Weights of a small transformer language model.
Size: 4 heads of 64, 22.7M parameters.
Architecture: RMSNorm before each block, rotary positions, no biases in attention or MLP, attention and MLP in parallel.
Each number is 50 + 15 x the weight over the matrix's rms, rounded and kept within 0 to 99. Layers, rows and columns count from 0.

# layer 12 MLP down (transposed), 704x256, rms 0.0627, rows 507-543, columns 192-255
56 42 67 40 77 52 47 62 31 50 38 60 52 32 38 54 55 18 63 39 63 57 49 58 52 40 47 82 74 60 78 71 39 67 41 67 62 34 31 54 70 16 76 49 49 58 41 34 48 37 46 49 56 53 32 55 61 37 22 43 41 69 33 39
23 41 52 40 60 51 59 65 47 40 61 75 38 65 49 46 65 60 48 46 26 62 34 24 43 42 61 71 36 55 56 36 62 41 44 70 59 66 57 23 64 51 46 20 39 67 46 33 46 34 52 31 55 73 66 39 51 33 59 62 55 36 19 40
39 39 32 67 62 39 43 49 34 59 52 37 43 32 34 45 67 45 54 47 55 51 28 18 55 27 72 64 66 43 70 44 62 61 72 38 82 26 38 49 91 67 49 39 49 75 81 50 54 61 48 50 07 69 52 45 20 40 58 55 46 61 23 59
66 63 53 55 75 31 45 55 51 31 52 71 36 57 52 72 55 33 49 32 46 54 69 65 61 54 58 37 78 61 22 32 81 47 50 57 71 70 26 49 30 13 51 41 24 55 58 31 50 54 57 50 50 58 64 41 42 64 51 39 76 42 55 40
40 42 34 71 41 37 31 52 56 62 55 65 49 49 45 38 37 49 49 64 45 69 63 08 52 51 50 46 64 59 18 47 82 49 46 49 51 31 42 18 54 42 55 56 31 60 54 55 67 57 38 34 77 93 65 28 29 34 44 26 55 52 20 61
36 30 25 56 74 57 71 58 41 48 51 51 32 43 61 42 10 54 28 65 36 50 76 22 48 43 54 42 41 54 34 53 55 44 51 60 45 77 42 47 56 50 53 52 69 27 83 45 49 32 54 77 47 43 30 22 39 46 39 76 22 50 55 49
48 40 56 60 60 60 56 47 58 65 47 50 21 51 65 25 67 54 68 43 60 65 29 51 57 67 29 60 57 50 40 42 61 67 50 86 53 97 43 53 56 34 59 49 40 83 44 49 30 37 66 50 76 54 57 45 21 50 42 31 64 45 61 52
51 69 47 16 38 50 51 62 55 45 46 45 46 68 68 33 79 31 42 61 47 59 39 68 61 37 54 66 50 54 41 45 25 58 44 53 50 37 88 49 51 57 41 53 49 28 53 45 44 43 58 72 38 65 63 76 72 64 14 75 58 58 18 63
79 63 58 69 33 39 47 63 68 45 59 50 75 45 41 52 49 60 60 48 62 54 29 42 54 55 45 62 52 69 29 59 58 63 81 42 51 47 42 50 71 23 44 30 52 34 42 54 76 54 28 31 36 67 69 75 38 51 42 43 40 27 65 62
36 62 61 64 28 63 32 52 43 62 62 50 43 67 44 58 52 30 48 29 73 58 29 44 70 70 37 50 25 37 53 78 22 53 37 71 58 66 39 45 68 28 68 50 30 61 58 63 43 46 71 28 38 45 31 40 65 71 67 50 38 52 50 44
46 58 44 39 57 35 00 38 47 79 35 52 63 37 43 39 53 36 60 60 68 43 41 66 68 55 71 66 31 48 37 59 38 42 35 50 45 67 58 41 65 56 57 39 25 34 19 47 59 41 55 13 32 48 30 67 47 36 73 35 65 81 75 53
49 70 51 29 70 51 59 69 11 63 46 25 56 31 58 60 58 85 25 55 36 60 30 36 27 45 36 76 63 38 65 55 42 40 54 33 57 73 29 54 26 85 59 48 17 37 53 37 66 40 59 32 43 47 17 64 38 40 53 51 44 39 55 34
45 64 58 37 56 48 48 58 65 53 44 49 51 33 53 47 48 54 43 57 37 54 39 45 55 61 36 82 46 32 45 55 42 47 27 71 53 62 32 34 76 64 75 59 64 53 60 66 39 44 32 56 13 57 55 26 60 41 57 39 44 27 41 34
49 60 79 38 32 24 58 42 56 51 64 39 55 10 54 58 86 65 61 64 49 50 54 41 18 37 46 57 24 41 51 68 57 48 71 57 30 47 53 22 45 36 55 51 72 57 25 37 49 12 34 28 51 71 57 51 72 74 38 48 30 69 43 54
36 57 50 51 34 38 31 62 16 47 67 50 54 36 62 58 53 48 41 27 45 48 41 63 40 55 43 15 57 24 45 50 46 81 46 29 42 60 53 55 41 41 56 41 51 51 64 37 45 63 58 45 59 48 42 40 45 58 55 27 63 34 24 34
55 76 46 70 61 59 47 57 59 49 36 43 64 44 55 58 80 48 72 75 45 40 55 63 38 39 36 61 41 76 37 60 61 45 50 43 41 43 44 68 69 31 59 55 48 62 42 73 51 70 40 70 30 55 78 51 71 73 43 41 16 59 33 48
70 44 75 41 49 49 50 21 50 65 58 38 21 66 32 41 55 41 39 73 71 30 45 36 66 71 43 28 63 37 66 61 44 36 30 66 36 62 65 24 53 66 21 43 41 34 68 48 34 36 64 27 94 72 36 25 50 71 23 15 57 56 49 37
69 69 81 43 60 32 54 31 48 54 66 46 25 23 58 54 38 41 27 16 44 55 50 42 28 50 42 50 32 73 41 23 40 41 43 72 75 40 60 43 29 54 00 71 48 41 73 81 62 62 71 77 54 63 76 22 53 58 39 45 51 51 43 42
69 60 34 39 67 72 64 65 59 55 30 48 66 63 70 65 48 53 49 33 50 76 68 56 48 65 39 71 54 52 59 53 39 45 60 54 59 38 33 50 59 43 40 51 15 54 63 46 41 67 25 67 90 64 33 46 45 60 59 36 47 64 35 58
46 73 61 82 62 43 74 15 61 77 33 62 32 63 64 20 53 59 42 65 60 42 43 59 70 43 41 56 35 34 77 52 88 44 23 58 56 55 41 56 40 62 48 72 27 51 21 55 59 50 49 48 63 43 41 55 52 62 63 22 37 76 76 41
39 43 77 54 53 69 40 37 53 39 39 49 67 38 31 53 20 26 35 49 39 72 59 38 31 58 61 65 53 56 38 58 25 52 45 62 51 60 45 55 55 50 41 59 78 57 37 58 51 52 43 70 45 32 55 42 53 58 49 66 62 59 61 31
81 28 66 58 21 55 71 45 36 49 41 49 30 63 46 32 42 23 63 82 39 35 63 41 58 48 21 42 66 35 64 66 75 56 45 60 58 53 52 64 33 60 41 55 64 71 40 53 40 58 60 79 42 28 52 32 23 57 65 56 50 64 43 52
64 67 57 61 66 41 69 68 32 62 40 37 23 62 83 26 57 41 32 25 62 57 53 44 54 18 50 52 36 40 27 33 50 57 30 40 42 91 52 64 50 28 62 52 29 30 53 61 37 46 49 66 63 62 35 53 53 52 59 46 47 57 13 33
31 61 50 44 51 37 42 66 91 41 57 46 50 54 67 55 61 46 54 34 59 68 81 36 52 48 63 65 25 42 62 36 48 38 42 51 37 27 62 53 48 53 68 44 53 45 51 72 67 57 48 43 50 34 65 26 64 72 36 70 77 63 52 33
19 46 61 65 14 73 18 49 30 34 42 43 41 27 84 17 39 49 44 50 30 31 43 61 30 44 27 36 48 35 45 60 65 58 49 73 70 43 58 28 61 17 38 37 52 31 27 60 56 31 49 18 51 39 51 55 44 53 37 79 49 63 35 46
62 36 45 48 45 48 20 57 56 48 77 51 59 46 27 51 54 38 53 55 42 62 32 09 50 76 74 53 43 39 65 20 41 76 54 45 50 47 52 62 23 54 49 52 71 52 83 41 70 27 80 52 48 48 39 54 27 28 51 48 41 12 52 48
37 40 46 46 37 56 51 48 59 57 57 48 41 62 44 64 50 28 50 20 73 45 51 53 74 58 37 52 38 41 36 50 47 19 35 55 40 64 49 64 84 65 40 54 43 58 61 64 28 49 27 18 66 60 34 49 59 51 56 39 39 57 45 60
30 63 52 36 50 37 64 50 73 57 70 45 60 31 48 29 70 84 62 41 60 76 65 63 74 56 19 57 47 62 38 52 31 45 70 71 39 60 44 44 44 56 48 47 58 54 68 20 55 45 59 53 47 30 60 05 29 75 44 97 64 39 40 35
78 58 26 47 53 45 48 50 41 29 61 50 65 75 54 48 41 48 58 53 42 58 57 35 46 63 61 48 42 61 60 57 57 75 50 47 26 38 58 55 38 57 66 61 25 57 28 71 74 60 64 43 60 52 55 41 36 62 48 46 66 79 43 50
62 38 46 67 32 36 37 73 50 27 55 49 42 48 58 69 72 43 48 75 47 70 48 38 37 52 50 57 34 29 30 52 59 32 58 69 51 42 39 44 53 43 41 69 49 52 43 67 57 49 47 49 59 54 43 36 74 59 50 62 53 49 57 51
49 58 68 61 72 47 53 58 40 51 55 54 76 57 33 36 48 79 38 37 76 72 43 74 60 47 53 59 49 37 43 74 51 51 60 42 43 62 49 41 58 53 73 52 54 63 60 30 37 53 35 35 50 55 41 53 63 44 56 38 40 33 72 45
60 57 51 60 57 55 49 59 41 34 59 38 29 36 54 56 23 68 59 32 63 34 58 52 31 43 53 49 29 15 44 66 49 31 50 54 60 44 10 54 31 75 49 64 47 65 53 35 62 47 17 32 83 45 55 50 27 71 53 42 54 57 45 46
27 50 45 26 44 48 18 50 43 47 46 66 48 25 60 38 59 51 18 52 68 55 42 65 43 55 62 31 48 74 44 34 51 64 57 47 43 47 56 39 33 77 49 47 57 65 49 11 37 59 35 32 68 50 15 43 33 44 49 54 60 39 52 58
40 63 58 53 25 55 58 61 45 66 68 62 62 48 50 33 56 50 44 35 37 55 89 56 66 67 58 41 75 45 53 48 65 65 33 34 63 50 65 53 62 69 50 72 38 52 42 37 62 60 41 53 66 37 38 43 24 53 58 29 27 55 36 45
66 37 59 47 34 54 40 56 77 35 69 71 45 87 54 29 70 39 42 39 58 19 48 34 60 41 50 56 47 58 53 84 59 38 86 13 32 18 62 66 24 39 40 30 60 37 52 58 38 45 68 53 54 46 71 55 61 45 66 34 18 52 38 42
52 65 67 43 50 53 36 49 44 69 54 63 56 58 62 62 60 53 58 58 81 42 36 53 68 41 29 40 39 73 60 75 64 80 31 65 77 50 57 58 50 61 67 52 99 55 45 42 63 62 35 74 41 56 29 46 50 66 39 66 68 54 42 25
51 35 47 36 54 57 52 46 71 59 60 56 65 47 57 57 40 56 69 60 64 36 56 66 58 65 35 54 39 20 62 43 89 38 50 56 43 44 51 35 85 35 47 39 47 44 27 44 54 43 56 32 47 75 59 21 37 14 42 46 59 29 67 59
# layer 12 MLP gate, 704x256, rms 0.0668, rows 508-543, columns 192-255
59 68 56 28 52 84 73 53 68 43 17 73 56 33 38 36 49 34 64 39 45 61 29 44 42 54 45 55 62 44 60 50 62 56 67 62 50 62 61 41 55 36 57 60 55 50 67 56 69 24 57 48 45 63 66 27 35 44 42 51 46 60 34 10
22 64 46 60 46 35 48 62 20 94 77 60 40 41 61 56 33 56 58 34 23 55 17 41 55 27 81 55 54 51 48 31 54 38 42 68 33 49 39 63 32 34 70 78 53 45 48 26 78 52 56 70 15 24 49 62 40 49 42 60 35 71 40 60
47 56 53 38 52 51 16 55 29 70 32 71 69 25 43 58 53 52 37 48 92 47 38 34 50 53 28 61 45 61 58 50 51 36 30 22 54 59 43 86 49 51 55 58 41 86 55 37 73 30 48 65 28 42 55 64 70 74 49 31 41 49 59 76
40 48 80 28 75 56 66 69 60 49 50 59 36 84 28 55 60 43 55 34 62 56 53 70 54 63 34 50 58 66 58 43 39 44 47 49 33 64 53 66 42 55 40 44 39 52 57 43 21 50 60 55 55 32 50 90 45 59 50 69 53 43 51 56
41 45 06 43 63 40 67 57 57 22 33 45 13 84 36 58 42 54 56 49 64 46 77 45 68 41 46 59 42 49 51 47 59 48 33 68 50 76 64 50 38 38 47 32 57 26 57 36 70 53 72 35 45 36 36 19 39 47 44 63 34 57 63 63
72 41 41 56 21 37 46 47 58 44 53 49 57 15 66 49 50 43 52 69 51 60 43 25 61 37 47 47 43 17 56 57 46 46 64 63 51 00 85 47 59 50 69 64 64 42 50 53 45 59 27 48 43 50 33 53 58 40 60 42 54 54 33 45
55 40 35 66 38 21 55 42 50 71 37 50 31 36 31 53 49 84 64 32 48 58 31 60 41 61 45 52 49 31 49 53 54 19 43 41 44 41 22 46 32 43 72 51 69 60 46 52 69 52 33 47 44 44 36 38 50 42 65 43 31 72 31 39
82 76 61 76 58 57 38 62 60 38 47 62 51 41 70 51 47 41 28 34 54 55 34 60 42 52 38 51 55 49 42 46 48 56 58 56 57 44 54 51 49 24 49 74 77 64 42 62 60 48 31 70 39 54 57 60 58 71 37 62 59 24 55 38
49 48 66 76 36 38 55 37 55 33 55 46 34 62 58 26 30 41 74 43 33 56 36 76 63 47 25 60 48 88 60 37 66 59 54 69 24 64 80 48 33 46 29 48 65 60 31 38 47 50 52 04 51 54 57 44 33 30 43 69 40 42 51 74
55 44 30 62 52 43 67 61 52 80 73 55 16 62 69 42 59 58 46 66 38 48 30 67 45 44 46 53 66 43 39 28 60 61 57 94 52 38 72 59 39 61 60 66 56 63 42 42 65 45 37 49 71 62 57 56 52 37 25 67 67 30 34 32
56 30 41 69 06 39 52 60 66 63 53 90 52 53 45 55 43 10 65 59 45 58 51 40 41 45 49 21 53 39 43 38 36 53 20 77 46 38 50 51 75 41 54 50 55 52 27 31 53 35 30 31 73 49 65 43 51 35 27 59 40 38 41 71
69 42 49 53 56 44 58 58 45 31 44 47 59 71 53 44 48 48 49 31 49 63 49 43 39 65 53 58 43 37 24 41 58 43 55 61 61 67 44 32 60 35 47 41 27 61 53 83 71 41 45 58 30 75 34 48 75 54 48 50 33 26 53 36
47 32 40 37 35 15 46 66 41 62 45 61 56 57 36 64 85 62 59 54 35 48 25 52 29 50 30 51 50 27 75 50 54 21 36 61 33 35 27 63 20 28 46 73 44 40 43 52 62 50 16 52 45 51 74 69 76 41 48 42 22 49 43 43
48 38 63 63 67 55 49 35 75 40 36 54 55 50 50 72 53 62 50 56 71 42 72 64 52 32 68 81 41 55 72 65 58 45 32 58 51 61 44 57 59 42 58 55 44 72 55 66 28 55 36 37 59 31 69 54 45 70 34 43 64 77 44 56
42 54 34 74 57 41 61 62 37 23 18 43 66 52 51 48 47 51 74 52 20 38 51 45 65 55 54 64 52 32 26 37 56 21 60 42 49 58 22 45 42 49 49 44 64 53 59 62 74 70 51 48 32 63 80 38 54 68 32 54 56 45 52 29
68 42 49 38 53 60 47 12 54 39 33 59 45 78 44 74 65 43 51 50 68 69 37 60 57 57 48 56 40 54 43 37 55 43 59 21 63 76 48 43 54 47 33 36 62 50 18 56 67 56 59 55 62 78 40 34 36 57 46 39 58 99 60 84
47 24 55 44 35 37 54 46 65 36 32 51 41 76 33 58 54 45 51 29 56 55 43 56 59 39 52 63 53 50 54 55 65 38 53 23 22 36 51 67 85 45 44 43 75 65 27 30 58 55 20 46 81 43 45 63 24 51 63 33 34 34 50 75
46 40 33 87 22 51 28 21 48 38 66 54 35 70 35 29 50 71 46 86 33 20 34 57 60 46 45 26 52 48 42 48 50 65 47 65 20 52 51 27 49 84 43 64 48 59 42 53 70 67 38 46 33 47 66 39 45 25 40 61 62 76 55 20
46 46 31 31 49 35 37 57 53 33 33 30 51 50 50 51 44 63 69 60 42 42 23 54 44 42 43 31 65 23 37 48 79 67 45 43 40 54 74 75 24 39 44 26 35 57 34 38 51 49 51 38 56 56 23 63 34 24 56 33 45 58 28 59
27 54 59 71 65 52 58 48 71 27 43 61 53 40 60 47 24 43 67 47 34 56 53 64 32 83 39 37 30 46 40 58 52 24 49 70 32 43 56 63 40 62 49 74 77 83 53 66 76 68 47 44 45 33 44 27 44 31 51 50 35 47 23 25
48 42 50 65 74 78 43 57 59 58 48 46 30 33 78 41 53 74 05 74 44 18 55 51 23 33 49 48 69 22 07 40 55 45 57 78 54 27 61 57 41 35 48 63 62 30 52 42 32 61 51 49 52 61 68 47 28 31 42 67 58 69 17 39
40 53 51 47 84 45 56 55 48 39 47 55 30 44 50 39 44 77 51 36 48 58 52 24 41 35 57 48 47 44 34 34 61 60 61 66 61 44 43 70 40 32 53 70 18 37 54 43 56 63 37 60 45 40 37 85 66 50 75 57 31 66 25 54
58 40 49 49 45 62 73 28 32 35 54 30 44 56 61 69 34 74 60 48 41 72 33 47 59 88 55 28 70 71 40 59 67 41 63 38 66 34 60 50 11 72 65 40 48 60 30 31 34 54 72 50 69 58 27 57 52 34 76 26 43 43 43 80
46 64 49 57 25 41 22 52 67 50 31 61 66 17 62 47 63 64 62 55 43 41 43 62 25 69 28 60 31 50 71 53 63 53 51 65 38 59 64 32 37 44 34 42 83 50 40 67 75 36 44 43 66 56 56 48 40 52 57 47 49 52 41 20
73 36 31 52 28 42 32 50 53 38 57 64 24 57 28 37 53 43 57 30 59 46 10 10 52 61 68 17 69 40 53 27 60 72 76 60 49 48 68 59 26 43 42 37 60 38 63 28 51 39 68 63 42 60 45 67 38 53 73 45 57 46 57 69
52 50 41 48 49 53 39 52 29 52 39 65 54 49 50 46 51 57 46 48 44 53 52 52 28 54 51 49 74 50 49 49 40 82 60 41 67 40 52 37 34 23 36 56 57 37 46 30 86 36 77 58 33 30 60 33 52 35 41 83 45 47 50 54
39 43 35 98 46 59 39 57 72 19 39 48 47 57 74 27 50 47 47 58 41 66 68 55 53 46 59 38 51 45 51 19 55 47 60 39 53 46 67 68 39 64 54 53 84 23 38 19 53 55 49 43 23 40 78 66 38 13 74 42 54 59 47 41
50 48 70 54 40 23 56 43 55 41 46 49 26 64 42 16 22 43 85 65 53 45 74 51 60 26 45 48 60 62 53 49 60 24 28 50 45 55 34 60 67 35 63 61 64 28 75 66 33 27 14 55 53 56 65 60 47 52 49 54 44 47 52 65
34 75 50 33 58 75 61 45 65 51 35 64 73 44 45 15 71 60 66 46 39 37 62 52 39 80 53 55 80 74 77 36 30 92 66 60 54 40 53 49 68 62 70 55 64 54 46 50 46 26 36 52 49 60 69 55 41 28 62 00 42 51 79 13
35 56 42 73 32 72 71 45 45 54 53 76 67 45 79 27 61 33 47 54 23 45 39 50 63 59 63 62 47 58 40 46 26 66 41 36 41 33 76 55 56 69 59 49 73 45 71 54 58 45 69 35 46 57 73 43 37 57 37 64 35 41 60 43
48 75 57 50 61 49 64 64 63 32 48 55 64 36 39 85 44 59 42 52 88 38 56 41 31 76 45 33 53 49 59 45 31 40 65 66 72 22 00 42 65 56 41 45 59 83 55 38 62 60 39 13 46 25 68 48 52 67 42 73 42 32 35 50
40 66 42 54 66 45 75 68 38 43 37 49 22 42 67 46 56 40 30 96 48 86 18 85 29 48 34 48 36 31 34 37 40 52 46 52 70 71 33 74 57 80 42 46 62 67 35 00 64 43 43 31 55 33 37 38 38 21 54 60 57 32 94 55
44 65 74 38 28 32 80 77 40 18 57 45 53 35 38 50 41 30 20 30 48 46 69 50 71 55 57 46 69 35 48 61 47 42 41 42 56 37 54 53 53 73 84 76 73 47 51 55 55 50 51 55 44 44 52 35 30 55 58 18 10 23 69 52
53 61 54 47 68 54 39 68 32 60 48 42 26 60 60 39 41 46 62 35 77 78 43 31 62 54 77 59 28 65 56 67 42 38 52 22 53 54 61 61 31 46 57 62 70 33 67 47 73 53 48 73 44 53 71 45 32 32 43 66 36 35 26 85
50 41 38 63 50 31 55 34 60 42 64 66 44 48 68 49 46 62 26 80 69 62 72 57 40 57 61 43 41 66 21 58 65 54 43 89 39 28 76 55 30 55 43 63 42 28 35 51 30 45 58 33 74 30 61 46 49 26 61 49 38 49 56 40
45 38 41 62 57 49 40 45 76 32 30 27 86 59 69 54 41 51 60 45 57 77 39 73 39 62 40 31 54 30 31 45 73 46 20 66 15 41 39 61 53 36 51 48 71 57 72 36 64 32 30 16 36 78 77 46 39 34 52 59 54 62 59 48
# layer 12 MLP up, 704x256, rms 0.0676, rows 508-543, columns 192-255
54 40 46 33 46 42 67 55 63 69 45 29 48 36 37 50 40 42 57 52 51 46 59 61 70 37 33 43 52 34 49 64 37 42 50 27 59 35 48 55 50 30 67 70 59 35 57 62 34 49 45 54 41 61 35 44 34 63 50 53 70 52 56 44
41 59 40 56 71 45 50 12 59 44 40 47 59 32 27 72 68 36 53 53 65 36 37 31 69 26 48 25 62 62 68 22 40 48 34 44 94 46 50 69 54 63 61 52 35 89 55 40 68 58 31 55 20 56 62 57 65 50 40 56 53 55 63 51
60 50 68 59 33 39 48 44 81 55 40 45 55 61 40 50 41 45 74 61 28 53 49 35 44 60 52 53 45 67 12 55 41 79 35 61 55 22 64 61 68 77 24 60 72 42 45 53 55 39 35 37 56 34 08 45 41 50 59 30 77 77 48 66
75 64 55 52 72 45 48 79 49 25 44 31 53 28 29 46 62 32 27 42 12 59 63 67 46 39 63 60 48 67 39 46 43 80 33 44 53 29 14 59 43 71 46 56 96 42 37 73 37 72 69 92 37 32 44 34 57 50 65 44 43 25 47 53
53 68 35 73 38 55 66 42 64 00 31 64 35 57 59 35 71 41 74 52 76 23 52 54 47 70 68 68 61 44 30 43 62 30 71 18 50 66 54 32 60 32 45 53 59 28 69 49 46 60 49 42 58 55 65 48 68 46 37 55 82 47 69 52
22 58 26 41 47 66 65 48 52 47 41 72 53 52 85 51 39 35 34 55 46 45 44 60 40 40 55 51 74 46 52 40 34 99 56 41 59 61 73 24 45 34 55 62 55 34 62 61 75 67 46 69 75 40 41 53 54 24 68 70 43 61 33 48
63 42 43 51 32 41 71 56 38 44 44 45 36 21 21 22 55 51 27 39 44 45 25 32 67 42 32 45 50 58 62 37 44 38 32 46 47 39 22 53 60 61 81 28 50 61 49 74 72 37 50 48 44 42 46 57 63 39 76 30 51 35 57 47
44 32 39 58 22 62 27 57 71 76 57 31 57 73 64 65 68 50 86 53 84 75 62 47 45 46 64 45 57 65 32 27 25 43 51 59 30 22 57 49 71 38 39 26 28 57 45 33 47 46 50 29 75 59 37 50 01 19 44 28 33 42 54 58
50 43 48 46 58 38 48 61 56 21 59 43 27 51 30 57 29 49 27 30 35 38 66 34 79 39 58 69 47 80 50 45 52 40 44 40 69 30 74 82 43 54 69 40 56 34 41 45 52 58 39 47 39 46 36 43 45 35 49 56 44 37 65 52
66 55 38 65 65 42 69 55 48 46 38 34 33 77 51 33 49 62 68 46 49 64 24 47 23 69 37 45 64 52 36 56 41 50 24 77 63 53 32 85 10 41 43 57 45 29 79 03 56 36 48 67 50 53 45 33 68 38 53 49 55 42 69 22
22 49 29 42 39 38 34 59 35 87 39 40 57 66 55 54 36 26 45 48 26 48 55 37 49 43 52 18 42 52 18 49 51 51 23 51 28 79 38 53 14 62 41 61 50 51 35 55 29 64 48 60 56 28 38 66 53 41 59 52 37 50 78 46
61 57 46 62 56 33 71 53 45 25 42 47 00 57 66 44 74 53 83 55 38 44 39 63 45 45 60 30 45 57 48 44 56 42 19 36 32 46 53 60 34 30 44 59 28 53 23 34 57 42 56 74 52 45 46 67 72 60 66 75 34 76 28 54
37 32 96 53 81 44 52 37 50 58 57 46 39 23 71 38 47 71 52 76 50 67 00 39 45 43 47 43 47 48 35 24 49 52 66 50 81 24 63 66 34 46 50 53 62 39 75 53 68 36 61 53 58 54 38 45 38 35 85 80 50 58 36 75
28 37 39 65 33 70 44 41 64 65 54 48 62 38 46 46 41 69 40 39 37 41 53 30 58 53 42 85 56 58 37 55 46 36 48 52 61 35 76 50 84 42 86 65 50 58 24 47 28 48 58 75 49 45 49 68 44 65 35 38 78 72 52 23
78 71 58 31 59 58 31 55 41 76 81 68 22 54 56 72 62 68 37 72 69 62 34 67 50 38 44 61 63 65 30 48 52 62 47 57 28 44 67 43 69 27 38 63 60 77 40 46 48 44 42 58 51 26 31 61 58 68 40 63 50 60 29 44
32 58 36 48 51 47 70 47 73 28 43 72 53 12 88 34 35 64 43 55 23 47 42 45 37 49 51 77 48 55 55 40 80 32 68 60 55 38 39 62 53 26 60 42 30 62 59 54 75 38 52 53 57 65 49 64 65 33 67 49 39 52 58 41
71 42 49 42 49 40 70 39 79 47 77 32 66 41 21 47 45 46 43 50 30 62 69 42 58 54 39 42 43 75 47 30 53 35 57 73 62 32 35 50 82 44 21 56 69 37 62 71 40 43 33 21 65 29 46 13 45 36 37 50 36 37 57 30
50 58 46 74 43 41 52 29 23 58 59 82 47 59 34 62 31 37 27 60 50 32 18 49 64 34 66 18 33 39 42 49 48 46 38 51 21 69 34 46 33 75 47 48 40 28 09 54 71 41 55 51 13 23 53 48 61 50 46 62 51 69 62 44
45 35 33 43 50 69 24 40 55 33 44 30 51 03 60 58 43 64 41 39 39 43 39 51 38 37 45 51 47 48 46 55 36 58 47 67 50 38 52 26 63 43 48 40 58 41 47 48 76 60 46 51 54 71 38 58 51 43 47 64 34 17 38 51
53 32 28 64 45 87 33 58 63 44 21 44 64 70 43 80 46 29 52 22 54 38 27 76 38 45 59 59 38 31 60 60 61 20 15 45 39 51 46 76 24 41 62 55 78 67 32 36 47 50 40 46 32 77 65 43 51 66 41 53 39 32 72 53
34 40 38 76 16 38 55 43 62 38 51 21 33 63 63 35 75 56 49 72 58 49 53 73 57 75 23 67 35 55 32 59 60 46 36 64 72 25 51 68 50 83 34 49 67 31 42 65 24 56 45 59 59 57 45 70 32 36 54 39 66 56 37 27
38 64 32 47 72 69 31 55 49 30 39 40 64 66 52 69 40 23 48 47 50 26 42 56 45 36 41 54 46 41 24 44 40 46 57 66 46 42 46 30 46 58 62 50 38 44 79 55 59 36 63 47 28 48 46 69 70 57 47 79 63 36 50 61
50 31 58 69 67 57 46 44 40 47 55 65 56 59 53 47 31 42 37 69 64 24 40 49 49 43 25 41 73 54 33 51 41 87 54 46 47 49 51 67 62 31 61 65 34 59 49 46 53 54 46 64 42 30 41 51 59 48 65 30 29 19 57 61
37 63 34 60 10 41 38 59 53 38 54 41 45 65 54 61 32 40 52 58 48 40 69 53 30 39 37 44 63 73 22 54 59 78 68 56 62 50 62 41 51 42 73 44 27 61 68 60 73 58 63 46 43 29 56 60 71 49 51 72 56 47 52 67
34 36 24 43 45 66 77 11 57 54 61 51 34 52 38 60 55 58 69 51 47 62 50 89 43 41 66 72 06 63 45 47 57 40 66 39 55 46 33 43 66 56 22 79 36 50 51 72 56 70 44 44 92 44 51 40 68 32 41 27 27 66 47 51
52 66 41 58 46 47 49 80 13 55 69 55 38 40 55 34 33 65 22 65 54 43 54 15 29 65 56 33 48 50 44 66 68 42 42 38 65 60 55 39 68 36 67 43 45 23 57 33 50 40 65 35 50 55 31 57 62 44 44 65 74 48 42 71
26 17 56 20 32 28 27 17 53 79 68 68 75 62 48 56 46 62 33 33 46 58 32 36 61 39 59 85 42 27 37 50 44 36 62 80 45 58 50 31 53 20 79 55 48 46 62 64 50 69 47 55 48 50 40 65 29 61 43 62 38 30 49 63
31 37 39 35 81 42 73 71 35 22 52 38 47 49 26 40 68 54 38 34 52 53 48 38 49 35 58 74 62 61 52 53 30 38 44 07 88 62 48 78 44 47 64 29 41 35 29 49 57 41 72 51 52 30 34 24 39 75 71 44 30 32 29 63
40 51 50 50 58 57 57 33 54 67 37 49 56 55 51 42 54 47 39 24 52 37 60 52 47 30 50 41 82 52 54 47 43 50 47 47 51 44 44 60 50 51 63 39 48 50 42 53 38 57 47 69 55 42 51 44 19 59 57 38 37 55 52 53
30 52 36 43 60 50 43 54 63 71 51 58 11 29 74 52 31 62 54 58 20 51 43 37 41 22 34 68 69 76 41 52 51 49 69 53 77 65 42 45 34 56 41 45 42 56 69 62 63 61 72 34 25 49 59 65 42 65 38 88 48 73 55 36
53 54 49 30 73 72 47 61 28 65 62 72 79 48 41 76 63 16 54 52 66 49 57 26 36 47 62 17 82 52 63 40 80 62 51 43 35 45 47 63 65 60 59 45 72 42 56 43 43 45 48 50 32 72 50 17 48 40 50 56 61 33 54 48
66 53 80 60 51 42 83 42 36 48 57 20 42 70 51 31 60 47 58 48 51 32 58 44 39 39 86 61 78 53 47 38 19 33 50 51 42 54 44 71 62 57 22 65 56 46 55 56 64 58 58 59 49 29 69 45 64 36 45 57 53 66 35 71
77 33 33 52 62 12 55 50 45 49 54 44 32 51 45 66 56 43 56 59 53 61 36 52 31 47 52 51 38 58 40 33 52 35 68 61 41 58 51 26 39 51 55 39 59 48 42 75 57 51 63 55 62 56 62 38 83 35 36 64 51 38 47 56
39 49 44 55 46 30 55 43 50 42 63 66 43 35 50 59 45 60 64 51 56 69 29 37 68 49 69 49 54 41 54 38 81 34 44 48 82 36 75 57 40 39 45 67 33 63 42 49 49 63 51 58 50 62 17 63 57 43 46 43 49 38 33 55
44 44 37 57 15 38 52 71 55 42 25 57 30 71 33 42 39 63 53 57 46 75 53 48 69 24 52 54 61 52 53 60 37 37 80 67 46 01 39 73 55 57 56 69 60 53 55 69 55 44 68 44 72 43 46 63 46 40 29 62 33 51 45 39
41 62 50 41 54 51 52 49 57 50 66 30 65 47 38 42 64 42 50 45 66 71 53 33 47 54 58 60 59 52 40 54 37 59 42 45 49 50 60 58 21 53 46 57 77 64 65 36 36 57 44 71 47 37 50 29 53 80 56 37 56 35 18 45